Weights of a small transformer language model: attention and MLP in parallel.
Each number is 128 + 32 x the weight over its row's rms, rounded and kept within 0 to 255. Layers, rows and columns count from 0. Numbers have three digits each. The size before them is the row's rms in percent of the matrix's.

# k: layer 2 attention key, 128x128, rms 0.0859, rows 82-102, columns 0-127
# q: layer 2 attention query, 128x128, rms 0.0887, rows 83-102, columns 0-127
# v: layer 2 attention value, 128x128, rms 0.0589, rows 64-95, columns 0-127
# o: layer 2 attention output (transposed), 128x128, rms 0.0629, rows 64-95, columns 0-127
k82 088:169104110161089127107121111120156181107139143151152113124096118137161107121111112116121127130162148149095135070120150203143151169122107118099163167090212169092133159143071119187087192121175153110074140181107153056109157107182117123151193124118066114125115126148146073094116137157120111161170182120148104101094117124123131198109151066148093078143116159156142148150148075129085162188148
q83 072:129080164084123123096160199089098069162113095138062122136172156096097100126075072146120164151125120146135103156086100186161079113132130135179146102071123139109188098161106122051186101146117081133137159108170182122118123155123145108135097148114098114129099110119124166204140190158131125152080129116143109140155127096117151088120162080093093140127136078128103114138100040131104070110126
k83 083:163190193122168110177118137148134096138130164129114071102129145173154145132122096134136082137129141166044081172135126122080070137101149118152135129118135100156080119126204180116161154116048078078159146159131171116159190187132111086140104150154089087129148169120140078114096127138110183126144112124133184113068119175112201129152142096096116159100103123099104091112076163125120118131133
q84 090:167170077161089095141118064137172149135164157125119146126130146143151080105110119088124125109147126177161125111145153137075204104130150086094200134147140128135126088127074162169052103079167163086135168133113138132163102159097103074141180137131126162139114162082159105090104131153129144171187143182118149091080082186150132149129071146107098158160171092109133157072168115117183159146152
k84 109:140115111130149124161152054111111181106173136136165101131081142129138128164143143133121184139133123124165091015111144125114129152147092140129191142122125155052132103169111056157095087112150171148098109131113165153118101102181183190072136075113092118115137055185095114162169086119147128121106124098107125110160160137123080148104111084166171075117108121151203153134130109106092124117132
q85 106:108171122171072126137146076097207120180116100106115103100110076103146121185158129101092143099153159154122128096124158141129099134121139139173181113134161113114143142167134094144087127143232164089131157152135202170135115138141049088199169084135092162167151116168149087085143132148072107142111150124159158069099102133149136138146112105130056079161127159135178135104144108132161094122134
k85 084:158151103111120109160147180172134148140158150113175121146109108121140185098121123091189118111129183148125142109177138101107160148125081155069155175186161161173098072134097143193101143073080137139100121161121116153182106078108129162086131166164162162077168067165124147168120065142133102140083181102096169108154165125154109151104170137182162127061115126147167110154161147100091139164128
q86 080:073074130097185195124106115121041131153102088160090124109171146105100161106090164136157108174093082121153104144125084106183137162166147140153067104104084160131110127133167168038185130136113107170106110129132111137103156103121149149115117157164159138132095129114125211172078122119165129122148124143123139214105166146136142124113135159144208173139097110124086142121153140154104134154068
k86 098:062142179102177148083103101073090111127098113159108181129151126137123091109115105165096105143128101132112106175070066104119130153133112113161108123157051140140154141114151136076161092129111094125175111084158132084114137144127132082121071132097118078142054155077160144105124184097143151124161077124147108139110124162151139077150101143075104176131115134160001142140129120185110154125115
q87 110:087131166107138131139163180085068130129121073046119128164119105119075127119144122146081097152166161094134180140134108123117089161146140142133140097165078132164127124154180101114163110143035111140122088109142066143153107146144083112074096126117125129176137104079066195166166131170095139111087131106117097167161168148166120047110164081147140137166090163124099098111108106106097188109118
k87 084:150108179136152156119073151090067102132125127161122118122143091130071142086129142152093140126139066089142129191113077123146144143130150169118104106172105149149107164174175142098161103128125089127139092066203105109123095178112119125133110185083138134116058170063139168124147142130144174237184133132159089142106109173179129074087107138090124169114112132122074118117152174135115105141125
q88 088:126186104137094107104137146192136140112116131121117052144127127114108146174114097105101141122162142126094157096186088124109133161140062096102110131073143159135142194057087100143075187136121121136120095189125120111148093135107049116115104141115130136124100079101113100038109122154112122111112124143108181074100111169125100141164124116153101159119169182217088140141110146125141109035127
k88 117:135127074090128120098157114171185171097162129165133093115143114095133093151101113054135159115175130141111114113182134111136179138092118129089110157130134157086147142113120153184037148089146164103074155147079138127135104071138123107152206112130127125155158089144127117114091125192174078134093172128083118136102070103103122149122134110203078107153122109125199174120122069078111151172143
q89 084:075146094113088067072161109123106140126075108132126156159110087164099146095103149185154137128099104116145087140124070141140115087168110181156118109149128142139192187123126164115142111124116096144127137147100082086138173110074127118131166103200142150173125074106122185178119164049128069096081135198130184125122153100118189093159177129110148150095071089111141132112114136105143116160095
k89 091:099102219166150171121147114090132150139148087150131090100125171129095062105158140126092047141118108090113149160125075137190115146139164142108104100123136036175185174159169135094140055107165103138104062105152076113109094132107163101156139118133114130153123167099116163128115194160164160111147147117150073136119091161086129095166128138126109140195128162137112151175142137126085113095118
q90 180:105102184066140142107092140063054101129072104159074142105177159155084145093122165154127097142119079100159088127071099129175104115127161180148109105125059155113160127162162093052160094155111084164116091056188097122146162158142170155103107142086118109100105124110103160154104138111141115139123104121122094176150158094161136078144110142154164173110106089078088123137117104120098138167104
k90 082:091118199132131181120092128083102099109099170147121128137098153169120141093168134104113175147118087105132127159091098168115143124138142151172146151116097167138142184149164089045163092116139108144094134084179123081172186176116134142117096140065073090123077219069099108098131142150124167199153135131147120139090162137173140128167107112087112121152082080150064137130141120125115156141082
q91 078:110095073109166143073106124124110143069116103134087100159133099119135126124112155140171118153157080160092094134159141115158071151155144162077051061103135108180080187166147162123125143135146105134141110118109123146097186107177117136153120098144161100168148081155162163167125189130198138116151102138066164161122125085125205094180162150113149180093121127157134167124135157149113109200092
k91 114:069124213085171170111088159061167115121115086152077127119156124133059108056165145148120108172142097096153142128079057141183144133126128181123131072105125157174138133111178111104168111135095120137147107067165116110126155181157129100122117138088118091144089102081125126152103170111117150132138092127154073148131157136142138105137133123132123170168118152106029147166139124146058176132117
q92 099:147104127162113165188124119161168146142159123192135164115110163124132088113146076116107196084180199168129157099138067150164162118123165110127119178137104120102094094133072119144167157110173148085079110110107185134099126095131161102088162124126178164128167129120156131117090097164149161096136158152179138027121119152121055151097165192094124108100143152161140170116131113124103154112077
k92 090:112140138136141134195154144117132168140126067125127153138115203132105107165112127195108123146112152128158168093136067117143063120123096076157142121155120121160160120063150184168090089120118187139154110115143156146064084102163147151084125097143129123156191135140163143158146185057105136052122108078100146153178076123095099114120121177148146098070134157129123122174088062107124162111153
q93 106:078103146100143078104140161094134097147095116141109123149139114158122144114156196124198117137090046129160054109147136077145123078188131176095132101058129083092122136146111111088146072101161149117152086150183114155139172090147137169137133172112131093062144099135171147170128088133186128154148163096128168141106084095090143125166089136119110163132133093105168183148136167145117147196097
k93 105:060111190067075151115148123156205113083165152150145118120086163184105146171178143133120127087104126074129182074187103187156080164165135145116175132073151116143104137107141123154142118099149122113095087129143124141141181135129142180098171065101091119154114149129111109121127178176133135173146151168115158119119168144151138158186119093121152124178139182121151161088177124140082094112080
q94 093:190103168156153113158151137147207098091213169126160141131119178109154117132143118109086124129122173105136192132147135142123162149086108088100135117130169146122102089101109086157117147163111139181103140145113105049177105152148146119090099123079165155123111186110055084117182120107068118164095126106145107126069179182144066135091159113109139098137136178142143125136107149071141139083176
k94 089:173146055121080087200134126156090102148080138076121119132200123130160147158115143156156102115087180127157121151111138106147137114135100115119115121139114109162141082081129121158135164135103093112160159137058122145116052126089148102110133183092169140074172142141151084151153057114103123056086067131150127155164171083076122107129075143134119148092140056093121079113108127091170123133161
q95 096:151153168158174129153141168117098107133143135135161123124103126174160136125105178112128088100147103120126141128172106180097133144088141120167085112103115150104098108107107102137157171129053095101164093089125107051127032109179118118072107146103083104150100190140079101113166104100065140159117134103165150116123115192193080093166144161106118155097172142115116116150157058088167177092148
k95 091:153162107107098114098112127167117125121083149165110181105135102162158158151128108129145096066080137152138137110120169135068149054139142140111150129217084111134147066102123162158128113137083101116120155119112075109117175078138146124089136060111113103121112192094182071126060119126122116107089122130120153147115182157106112139063093095133076130140144039143138085109070108122132149186170
v64 107:158111178110156145109153196143090109173153134147104106139148069104146142180076165147092138106151138152102118157154102255137157084141118112129158100127162124139159061160134143107140125051138080082100110104090202088106158135134175149165159132158145128114088122122109166148105084125127125178117136101126191102063121151182121214106123101114121147094133142137139101163134146109089127134148
o64 100:098103164095041083084139117116129161133109108200095156143142146129112136159187133116204171186179101116147136132151083123137134163105072140087139120169152129156082129147173187122139105114156087102122099129145147126156190102163120128109142117139125065124162116135167160159111167100147128126196143066103150124131174136116194134158088136133059177175117153123151166114111164187173137164147
v65 103:145153156131192120087121083111148107082106143129126055134129169121058153187066059135179112095124137106140100137166119100123149156084131089117137130106108155151186070109110115123151135089171159162062133135169123174133135137163201100074133164133192141158134141094087163123088086134070110192107114131095113101142093101114147053121168158132098133075126132083152113154108113135149114098151
o65 097:109121066172130115116107111112103140138146132110096126128151136125102084151074149126128116154166102081152091183112136111076086178143173136126115061121119125175113133132118142053100119022129160084136135100123107139150154022114136181135075150132118071138161151158130143163095104107110127107119146136150080170128163154168141088120163170148169145159172104123085148123139147137126099210054
v66 103:151138163144121143130073078175097122161104174152146125151131078116100129155056119110151149108123128140129146083161112102142160134134056127135108101136098099106170101143165135170113116154187173176146151157149119095141150143128089127150147132130100108174114176112079112078154097109070159146064123152124131184072139129087163092179066072205040149083149134122111122119167146099188155140162
o66 099:162106140159161118132218114101087131174099093145098138047096094178113089135098186098118069151182150122135077151134082094107131141166197122169141089099164087151167106106139093170099120086138128131118130125092125167126172071102130103157134131074123126144133116130139197181175110107162095116146118121114071121152153117152133127150179120132157162097188058126139152093112114093148162151181
v67 111:085193126153135165164116078126100127100140149075134101095137111087118145186117210112112119122102124114163159118121137196140119169135103110125123064130150119092150118113131166116124133126167069134107170160108184143105126138174132133143132070134104173174097135172094101125125093152025137141144131163218107115148121100128194108173085109109088135168163143089117061091181112095150135155154
o67 105:152141169153070084172171141075121138168050121116103147072179162220109119199176109117118141102135104130155080111112135129122087118151088105140136066155133079164129133106076142146097131143174082160150134101160151088182192103172106156133148137110135106160175149146160149151127138162142094147209091135178127063158146142131139126176118126154157091138146123096148138131185128085133132124156
v68 119:160041131149095106133101162115147151180051094174120089112136149025136102147192084180138113125084138105105156158111101123146136129134155122056120137095123143123116092133113130125141152124160153103088111127098084108122114147134121127137105179150175114149106170117144151128130122132086135144159135132157057127174137186166168133127061144195107096160113060209118155129171110150119187108139
o68 114:166116198064162154132154151077076155157178086178128137139152130175114159122115147108155137147122100144181153101190110166148145118130107174092142106069095107165194093179116141112081099156091145056119132126110151063212109072102132155090106088136131132109136147097100169121133102155143152121129132095160135119115127111168115122068160142150170133190132142128146095200137130155158094149177
v69 107:067103151125146136156120121157169107138147139114161125087010122164114166097113150142193144093111162089172130113159143099124090130126133145165107114163140162163149150119150134146118146162084086167136149117125091187126122134072055135107139123154134164126132157111157106123148154128126069107104182194138125095137248100145152105195098133169121149168133091153093164130168170086159110131152
o69 109:107159136107123127209141083183137112104106112091132172113100127129159094113145102125054099125092161181130132143099122136092135092116099087098145197067134162100165091136090137102162189176178128177168162101152121073077102134044094082135142106056123189112131188128174087155127136134131133126111102176073081135124131119130111096145178141132151120104125110135163117119142114103094156105180
v70 105:104101132120111150064133106125129124134134101133120171192106092128138141156124114158123135137109133146151087119095127213146141115153132151138101117198101130192132117131153167133113133110149128122129158150188131153083137157152158082118157106163122128150102137125116068089131185193091121088125103206203152135057119079157141166152211141087035127182167133092137129110132052136115092114119
o70 102:104161157129062112183126108074151082167098147130138119138093126134140085195211101180094155108129176152142152087150114160133150111105072119073181101140117122109133121138130092139134142128148096123178108066177147084083128255138130118132105158120147109140121198079112136108155103099123126103149100161150129074151125116178191103108115099134132117191128130129093165099110162101117155120101
v71 095:161124139072134168034138138123148155142144153197114104175162197140152083163099127155148122124165106099136118056129091148096136132112094164129192180132145075064166117174136097149114154096130159149122138128159137107157136133122116084120161086089054101145080094130100064096136055069136130120148119092070130109113117126150076135120172140196140120161120166133121121085143098121140160155117
o71 093:089088072125142118076195132098104164131157112145109142074157104081101150079118141138163102119091133080149056191170065108159147171141106135157109115114126103122103185161119169134110066099095105122082137134112105141072153154126182147150124121129116119094147060195094169146125144106123142144137185056106114172122164104143140151092143120084073185096133137161093094090103130113130135189117
v72 107:083119188107175143126073112122101096113118129130154143112105151093123101135105101190141104135119164137073056060102147128187120053109073206119121129120135119058157095132128120160111072107137123123111083135130128116133126124162096146143095079123059112159147095178090093178108075082084075097105129118150077117114160115121142115160122179198150094181115128132169160112150164153135144150145
o72 114:115101150106146103113191184112166140139143074117165143059156113121172135122129144140113113083119103104117099160154065078150067120111142113076109133062106136148146178170118164129121098108098092141116131164091100170125111124108132126102150137072056129104186117159185078207104164179100135099132135067115105103107117151157097066139180136079188108136088117170128087151095105126161124091134
v73 101:140049114057110066107164152151133125159111079189114148162113149162137100158099130160154067136135155177116130119149093124108157134144184138094117166153081115140110184171123140121131136126192136163164109149156073097132133137108124145066133138152079139181109090080140152106123142101193089044132109164106129149100069168073069134106163127109189110115146104167144100173115092144099144112105
o73 102:061128077091146120166151148044150127106184126188180115171125150121129120119111130109121163123106137190163146139091133160084129091112139119163171075124100157137087143140150083099114102112111117056133137163157148147098105177101197147101141151199101110090097168166106110053151117082109133127146133136131106146134134097193156161075079125092089159139106093123119177111143171087148136186156
v74 104:106101092139131109150086117105153143118159082127117111136157079085140153108141177125146163171146136096115152123120131154124158127102229090107131140098125120068111113166128152163157144200141115089097110080120108153213157145152117096156132123108121117174125126162156160077103138166148141200125144122115195115121053141154132135093126181102141104098104088120176128214115067084139089206129
o74 108:086120121138118140173070150072141162164147186146070163121132156140143148065120116183133158163145135148136130121154130131203161150132172120089112102134158141114128081133095131102125096071158143094143074118133102170154137097181161140143193087149179087147086129111110160152103201179156165137135156119157168071163128095132132156084169139110110093118143132131141068159115111104072038127081
v75 096:106195104100121047142188121123150135102121102146121114100071128113096124125150150100092122130093153212142122090169098078123113117196101128126151135154130111118116105140074102137153122118123122111171113117113139129173096150177118129131154078092177136127104121161153169163091102152152225085105128067136130199154132191142096117100112151089210104082119149154124117119100138177072159183132
o75 097:161150088081139134099110166151157168116124147128172147080198184104129119092132135090133117099125140117124137145120205120148084157090157138117112133138152179134151136090161121086157132117033049095107122067108089156080105163161094210081118084154157162125108146124107126148125146147113131149160135125152139131091135077120118099091117163106070117060118140145165050174132132165189108119105
v76 104:148064120146105112193106157121098166112155114152132103109122165137073081139140108156026143141118111096117146145167122151131098123174089098121193114181161147146102069163164074149120179189115132123140115138158149153091118094101135086120138071126148113163158104099163173125180123122167159131149184080174158129133114123131115201157157080064097149110147097107094112100079153189106143162126
o76 105:140159087143117182078148156156153113105093126152150064168149092114046125080150129105193103157118119081130100086135192190119152120197074159144098177187116107123075126171164122207123172138124081094160089114141143123144116104133166108179103107121124162138106114128081094130173138109141080142148161133173159129109167186100135115111100119087116128121193145089072117121095121143128107142101
v77 119:119171153122204204094084142115122178130116113038081133148115099138148080105152132144159140142122149152113165089135129177115131165091108134140143155125157150132086091089114157102116132094076142146134118132157175113113169118210150170120096161127123124085137146104149093148095097108078198091175133107067132135133137160163124162111232129127148120135120167118137098063180186151140107168136
o77 100:138115108199155116136142147128123120113123099146106092114136133127105196168056153127134126102126128097170125143141112134068059158084086094112166159106101066128102165154071103133128161202123157174127137132119113076125171184117092106108080128128102050104153111094134165167107117142099121135166210087139182101135188129106091115090097123128096125144093123121119099185113092147195083174138
v78 104:111177103140122062163131059104129181135171154160098080127156200132150087034103136157148108131114163177139199179117097122114138132150178145104171103044115138134150129134124126130084119122152142120127119150109140148081125147094097143198093138133134111156137116063121100090169128128144150129145106141079123133104128142115218133117120071104195142128118183097136147151146125180173094173139
o78 104:125107169150104134142125126118102131105072139119097115123093098151140121160101059113122128111159084196136145077091119133097136084108132139125136138139106146142207117140081157141099129079087128110118127146127166139140070151166176112191094129149153117147103186141079133083118108140160126171232131136158161104092136137189091163120104165162136126068235133128057130165134127119149150098190
v79 119:119149131105128155160166058151148159087185106115161109081135112148103133122060134151117073138104114150107080140139144078172140182146158111109161119085088145121096106111122155135116150119136141103167124118164154172028075137188198152104090055102142138179106091161096121111129123130129082103153123130104158182185104163133133083125186115113099151125117139092130097147099049189101141128150
o79 120:074178086151153145138076158114136092146126114100152108127187144137139107089124073162138104086133094133131133099056229123063106112125150145120113063140179149125077176131133137127137173058108090093084130124149168104118088131098138139125141178119143053141116166162142147127143111136085132142140124140158137108168145135202104086143059153134116127126074117090094086074096158085107117100094
v80 111:141109141152103144060142094108133145104130123083123081169172189168129065057031103151105106120185114179144085127105138103099078130119098119138159186091137114053084138111116146098109084138165165159129146134120125138164153117146109130084135155122110114157132107093126102178152154126098106080143074145038092144071091127101091112167180075118134091113158130123127134089146186131147130134117
o80 105:149178099191209085143142126061112131132168118101130108134057121114188105137123140075104088117129069123071157137161102111049150149145142126161105138132100137128099181135107094141118137118120152194122146145137080157055128142127164123201112211164128113126115109161104128137155104164116129149113149153137130146096095181178140144126101092085106179113131153147057155180079129117115152167138
v81 107:154112130081096110137156150133152101111129125124079115126201134125098140180078149109091132089178163102110140084118102188099163181143150114147152152080131154121193116181160169114134147159095096142151147090161200107137099087138148109183159094137122151073106174157128146139116148138110147087151146136217154144151139097165165158151134149153159106149153160093129109127171139207076098220146
o81 106:027147136174069126154146154086141205157076111124121171138162163096094116113170147106157097159111118118145135176120145168085150113115088117079145148187128113189110084124148139136106114156144080167080119136102199085111110170152120101105184150186167100150133099140128217146128145174158115112180137079117162097116171136164152163099143132132151135083078135133104114130136122116149135163079
v82 106:129095125105151162155135095125111122163132141125129203108083135158132129169109136129151141091124085113153116105122146216132135144113179138150129138179119118178241035127135096130152160166134103132076177138118145118124065110095094150112111128138146124129071158183115119110147106200066108145094142145134162115180125146163110091093107113182104131133133098133118159166124050078155139062103
o82 101:102145148089086133119142099120132118174130078118129144161129152126120121067149089159109093210120174086171075146089109100148183101109160103125140083106124078101117100140167133146188103142151152157140084086174129089129166058098157118091117158129106145129191103168140138142120129098164108128069107115064121149138161077186121146135107077151128080124153105155180122083128176146025107121144
v83 101:115133110162100168195125064129104092134135083132144168175140082076114153103186151135131124212136078167110156141159129124129132086119092146110127126139175163132062129116125090126099067117156107143127088140098107074164129136026116126123132153143161131150094138157123175109188158138157146180183144112148109094135115138115122182117115156083091121110133046143115170066159121096113077085139
o83 104:170153249076159128154072134158160130137141179144121119134117127180120119131133112165168163108129090149044174112139133146178142092158153140140098142142144129100126128142128136171112134227140137138163117128125054106191147151126135134160120120123123166075097144103097104084211164114180146152158106151177137149116084139116149146153169139093106106176129116175118137139154116154131146050157
v84 096:126114115127128081097132121142111154170097164076150143141176128130102087092129115075098163107158110163092175107120128091098162127140222181115164155203119149158098086156102188174119124172100119129125165087131067156126093134132083116112162140104129138152139121142216039129135094131098088139113152102120091155137099120174173067143132128155118071128124083143084153140182069120114158157122
o84 093:150178084099159152121159168057140179175139078112079100189138138120137145151106146131125077160084111177163126103139132133105138140177118161100147119140105120067133076109125168108144123088136122151142099101106054108127084111096144141108136122051144140146161080132120131131156103158146103171091157183122179152135097047168114126084123086149082072040134087148156106126100074115157146151130
v85 111:110117129133102064133105163122158105148143149071139078083158148162138139146180072119174157073144153115146166183113162096131090150163196060123110109086116158158136194146154147116116112178120083096126152123149157130186123140051130094159170141135210101146138147134117115139102146197132167126096124152089108162144109084140173113130137111066082114119120169078155112071106118133161084096098
o85 103:166148109190132170128083182137125126154094185113088113147085137086121099135121139103102090153146156130120176114148155124160207125110111141084126163134131182124137052083115128162101106075138143167168134067139132101138119190154092161173122134144175134197115155131113119075116082125130134106133105248122137040118134150126114145112144119193189129136148151117094166128132157146092139139126
v86 100:133099173118086141173094144115146104090115047108182180108128161190149132111206076202125112167106106145108132109102170135124071063124193181124151117150132143108095141111104100137143117150103189146173139154144104103086156132074154186116109153163207093115165099121138160144163136118100124106151119153112109115169147171136091101086163185125137095139112082132139176155133105086113172120137
o86 102:172156102074183171184098128182177088148197143093165101176096143079148143092083112140121139083115136107113165101125098114164188105142124129102137142096081146135108184157135184151142140192104140149171063162116089079151096112108116147073055102141068129097157169138141079153087162117080158102080161146127131141116113154117127095145170138109137091151136122132154157129094129162069150100108
v87 114:140138129113141099056114139130174105135116145055120110176112069107145090085117119139082106133146159140057141155112173068137165074122157137139123110197131118140167147078119130093142121109077067162139123179159078141143146132114149103178091168137183126130101132058070092070087103137167133122141124162085099119106126090182158094107140140160057182164144134144136091138103125081116116176108
o87 115:149153124103055126154160135057160141104151148066082088179113112180143112204100139184121151089184146151138161144169103107110099131089065046137204102111096185062176144125138109088148114088144133111123115121128123086124137128082077174176099106106147123143123147108132115086136109107130103122111098128098126102094124145083121157116154081180168165138130092107161119134152126080143119191150
v88 107:137153119141198175110084147114091174220130165164105241211148089093144097139091139177096126152168132116061113115146139133128199096149067153108117102160140146127123094085149113131114162123117119097137133173146122123083118125100144040145124104142129086186101094162119121149112163090075141119100151155128136088118092168150142135136123162099090133148103117136108115099152149114152106169168
o88 105:157104181165080082152149146096169100148135128128076096147089096183079127194175145169150187101147127145159115135134113148103099118183107121139149099123105098122162157135140146161121135054178116051109163127167129114148151129136129082144143117100076106113136119112110174096220097096161112137178131070193154110147127136149142099076126082139111151178186103139156159131122097130203157152117
v89 097:126095135142141103147134102180102074100183153119132123108118138166135157104166145045152180121207138169101154091135158177166119118184136168160133077143103150144123120211136059102143119187123093109137114093068102138085128091041104209127134088141115163188106172159108097148158155163132132149110151140139072120169111105148089139117085113109126149109120110075138136087116146112129100132122
o89 103:087137110060109130122090144198181124098102137160083133108107156124105096045126127123135102172107185156096126107116136098205146118166174086088089138166162145141099087151108143193175161126130128198109113106134160139193128179147133073132131149122102141172121132164160078165155133090122107131088120177077152108107128138115116160129152148106102077084087166154122089126090125137107102069189
v90 099:115154108088096110102149133120139128123168122163131142119128138175126159129140127107089114097144148071121094157106124131146091098141140117162096151121144131113129169162210175089089118113166132145165128081143122200155153126101175105055184142106151073131159094142131151235107169108147168072117110153138155117110047104088066135163157158076149078138141186117147099108070155137095098103172
o90 102:111134119190156108138079142141142106137116198131174125128131176069144116160155138077076141156058131096109131150096159137118127153098107150160112192169169208182113136079138099089161141071155139111144187129171142157091117213170127129124164116127151106119071112164083114095126133124117157096138162205169103122118075158102150117102139164089146120137111144120120181112052148159126138127099
v91 105:122193120150158096152126121129141154109128164167097142110075060141149117115176159062168154126120137157124172120105111156161151175143077074134118117130160100135111107138136125121114151115126168185158114067078070145152081116161087157107088074091152159122153143164118170122160166128101144168123133046085189152150105126147104107100060140145163165123143157107130126216102137120164052118167
o91 109:135125092149112112069110123151099078107111137135106175107188111137119149120077099055137125191137169118123096079103154141163097113119192144158108146103219128124165085164109080105154177135178123118097161128142152163145171111166102123108143106149144163142113092106116182168149108122110128158120155061108149142175087084097133116115156174099138111064168154170168075165116120128084077080183
v92 102:107119165136102132126192127098120157124111154188135093116090110101162154109130153093070129163112103081097110162133092098138133097125117091128083115084163114134140147093139214156124159118132062133089138108083147153088079143169142148145152108131137144121118162080180111107151128146165206103092112162173145161125154149115246086202080104077177147138134110127155154142146138152084123075141
o92 106:161123176123105102167109098089069109112122154142174146160163118166216110146186085078052160124111110173187166104138200123107089115094086130122142150132201138138152111074146139072138174116140120113117136100149169126158105099172118105146133100118179116127118164079151142102123164164102160110159078175139085129104127102139114173182094126202083118123127155118157154128123145127162141062135
v93 098:162089124147162154116116156103095134089149092227158165126088105114126136153086132164106138105144101126154149084127130181128117094071129137152108101105140215142169103147061125112116146145110096090082112118124209104094114140092126084130129125134096129164111139115125144119149166136042129180116110126136181055115153175122093149083106114128074153111140059169113098151185109048122126145150
o93 089:037090137051095143209078050118125163130138145145100149147099097160076170113177095160161141163142082119122070150130097122134150099119125116119123130136176152137093102170164122137109112175156122104099111176175108109121191075141158067094145114151116107128135144097137161187152100100159139158157144026114109151136122166100163090101125108160098136165134109136130095147108137140102154174103
v94 100:121113147134103121092117122170124122045117117097123140166097130089174126131172165118173125104190132155162110057098154176152167109147155157184075121120128147146145136101156124104163101151110079103149095151148143185115167089162175090148095057109115157094123196165049091086079100151085090103113101151178092142132129107119154099104171132100181142151152131162122078129126132132137096203127
o94 095:089124096092061085185138138104196167124061154114114137069154133161135151150172131106093160123156143147113101171111143137124112157095110103137161093142079166093147084143077095097151119159199107177105121083118192081165180164161109120103095140128104094143142168129161080200126129127089152078103101075128164059131111142100139099128095119152158082153108122156123090138123120115150128155055
v95 104:173179138129161120138152146133136111108102118128181172127086126078171130104226137090086138141073123127116161118120118091100110116142111086139120161160128106124136169128140160138170076104131144140147145098082091111180158143145144176115139173087140164101101197121157109101185083099172231174128111036120128171115134131149113109092131114099123093139135162115127128113119092139055110051153
o95 109:219115138101163150032123087172105161137130181152152141179175153119152133116053149077119122117086134066118129130133134088152116191108149130158120126136108151125128143099147129088132133159123140119104114112084108168155149139142081174063084058111163160077134056087129169157161147127116140114114178117121121170110130102048116125151127130163100074061085111153159101155145123143124122103114
q96 102:145108105087088085114122179080145091138161106145121132131138122127097138132150102144082208155190117107116146081092089143146081127158102134169167079066115152155165148176138071126081124095115147133154138108128185074132107101142131109124120158105077117151110085148093143100038133170109153134209127169178089108120112139171148141074114131067097105129108127193083120132141081106176105116169
k96 107:075120126127131092152116120129081170161142160167139170140122149144128123107020165159157169099134105190179062167153100116112180119150175140087089151135132118068122099145109153104133124135100116114113149128154140106070182149154155112200162127142142082142132148101190113155127120071160098150135135151129142112120131097054109136162095123122116167109159078070147178157182137168078172144075
q97 100:124115098133085101103128153097132067160106104181103131154148113139138118151101143159118163161166155142120154120106061152137124084177105158166168071102123136115159128154087118116108120093158129122116108178132214071151094136166147078143118100090113110165089145139078079096122163115023135157183152176164088104135112144125147176111089123088097088163119127156098115066137095096177078187124
k97 110:146141118094151147108128074183103120083147128169118144176141152064073152099066141159107124129125102167088043104158087143072124107161137144137146130144142151148143105169138159121163117153069100160150122163168103149081170112084146146113100131148198154099087082136129129159067145104150139142107142227143114099108100136146184128098103086062164162125082091147140124175135188152161141128109
q98 091:077094068184138185076190100140107123083102092123110171166131085085180135156091134130106094117109176154096113173196133135184108203116100124112114120125129079123111130087093162172140179094188123141076099177084122192109128123123132091118136115148146123145121138115124113095129165102071096126101126179099110106139159178093172123162071123069116132182110147161155108129126159078135122131108
k98 105:152186073130159151144068108171157161099159120158147102114116177116096160075119132081129086084091140087121116198194133117069140107136145086054140126107180116109150118140106146117127143136123133118134109178185171121081174123116136096168109132181180142091166051152140124161122142127184147136106194170130121091090073099121146185116103067140126109133145132152185134092136157150116145152165
q99 092:142117109118108118066110123169136152116144145128156113147099091066108123135156134080184089090109098078174061158168152100116170135104143078092152182137155162149094135184114179139121120135165132157186185163167100088098134072155165157135172118185123167109142149107187134169074122139184154106125142122125143185157122102164129115098140085142084124157126100101169133160116129192086204100118
k99 084:108116073114135109122212123158180107165131108053165119057062080125210137136177080085114124155163130124106161096138159068143164158134137152163118134125105066140085112110134114151123134104111164131107144094079115141164131112139149193110117114161070127113187130141117138081146103128066101140098096086136136104213140088055107130169143118143124127140141121121120115108155172130077099091129
q100 075:139200113137194130143113097140200161087160134125192118175120080115161083158140118087185132085161125107122111160141136184103171154110056096097126127158168112121110164112157161204068170129150110093122185185114141145117173056132109108166112141153137111095139163106153084079122142153113110074145150108118128119100044161097153082111139144124167136162115130111183125158144138152135112134149
k100 126:127152054159154123129173110140179166119178101083149108144098115123148120138136066104096102111145138132085127083183150111098183145156120098063146138105155075154108085156087146152061157069109146104100159154121148147135096096108074098190174129179137172110130122137107162076136154131104098152131173178122149152202077137146132159096135118078152108164184135176173140099153112094168166140155
q101 102:167180077158166089125136093145163143094188175115153112178089107111147078138130101109155117080141139165135113164179171111059181114112104068100181183153173103120125147127097170174098169083157114109163173155085137123093100096122127126155138125192128129129159110123149106137123142125170148058134176076121120081133058136103157130104115095124082128141141117133204110181153150137163144091159
k101 093:133145054159138137113203134152171164113147161134176107136108085146147080132114094124118125103149157144115132119171132120100179105128107107074129106135185076116114123138088167192035114056130152112086159158084147139146118077096120100165145162172125165131177106129148146110101111132094096127155184150142188069103056136108143157094129147132116122133179139184197128096136096076142103139158
q102 101:132155076165166125104164128161136138059165146106198133163090106108145096141147118128145096068139101094112075122185148124066122122151129115115142169112166088130091126136137188188094144075103102120185176189087117169077111073148142102126094124192119153155157123075138105122115131123128152081170122156112115077123050166084146107120098109093113137102151066146174156157115161130164122090151
k102 086:164161102179172136113183136219161116107178140122154091119112119110131127124097087103156126070137191144119138117215145099118128125147107092106164129139174085156131097118083183175053126062156154098083160148108143158111128066128139101144140152194145175087151120162131148114126128154122097120131158126128155124117065144122162134093119143104135101132168181155234155115149138114160127118165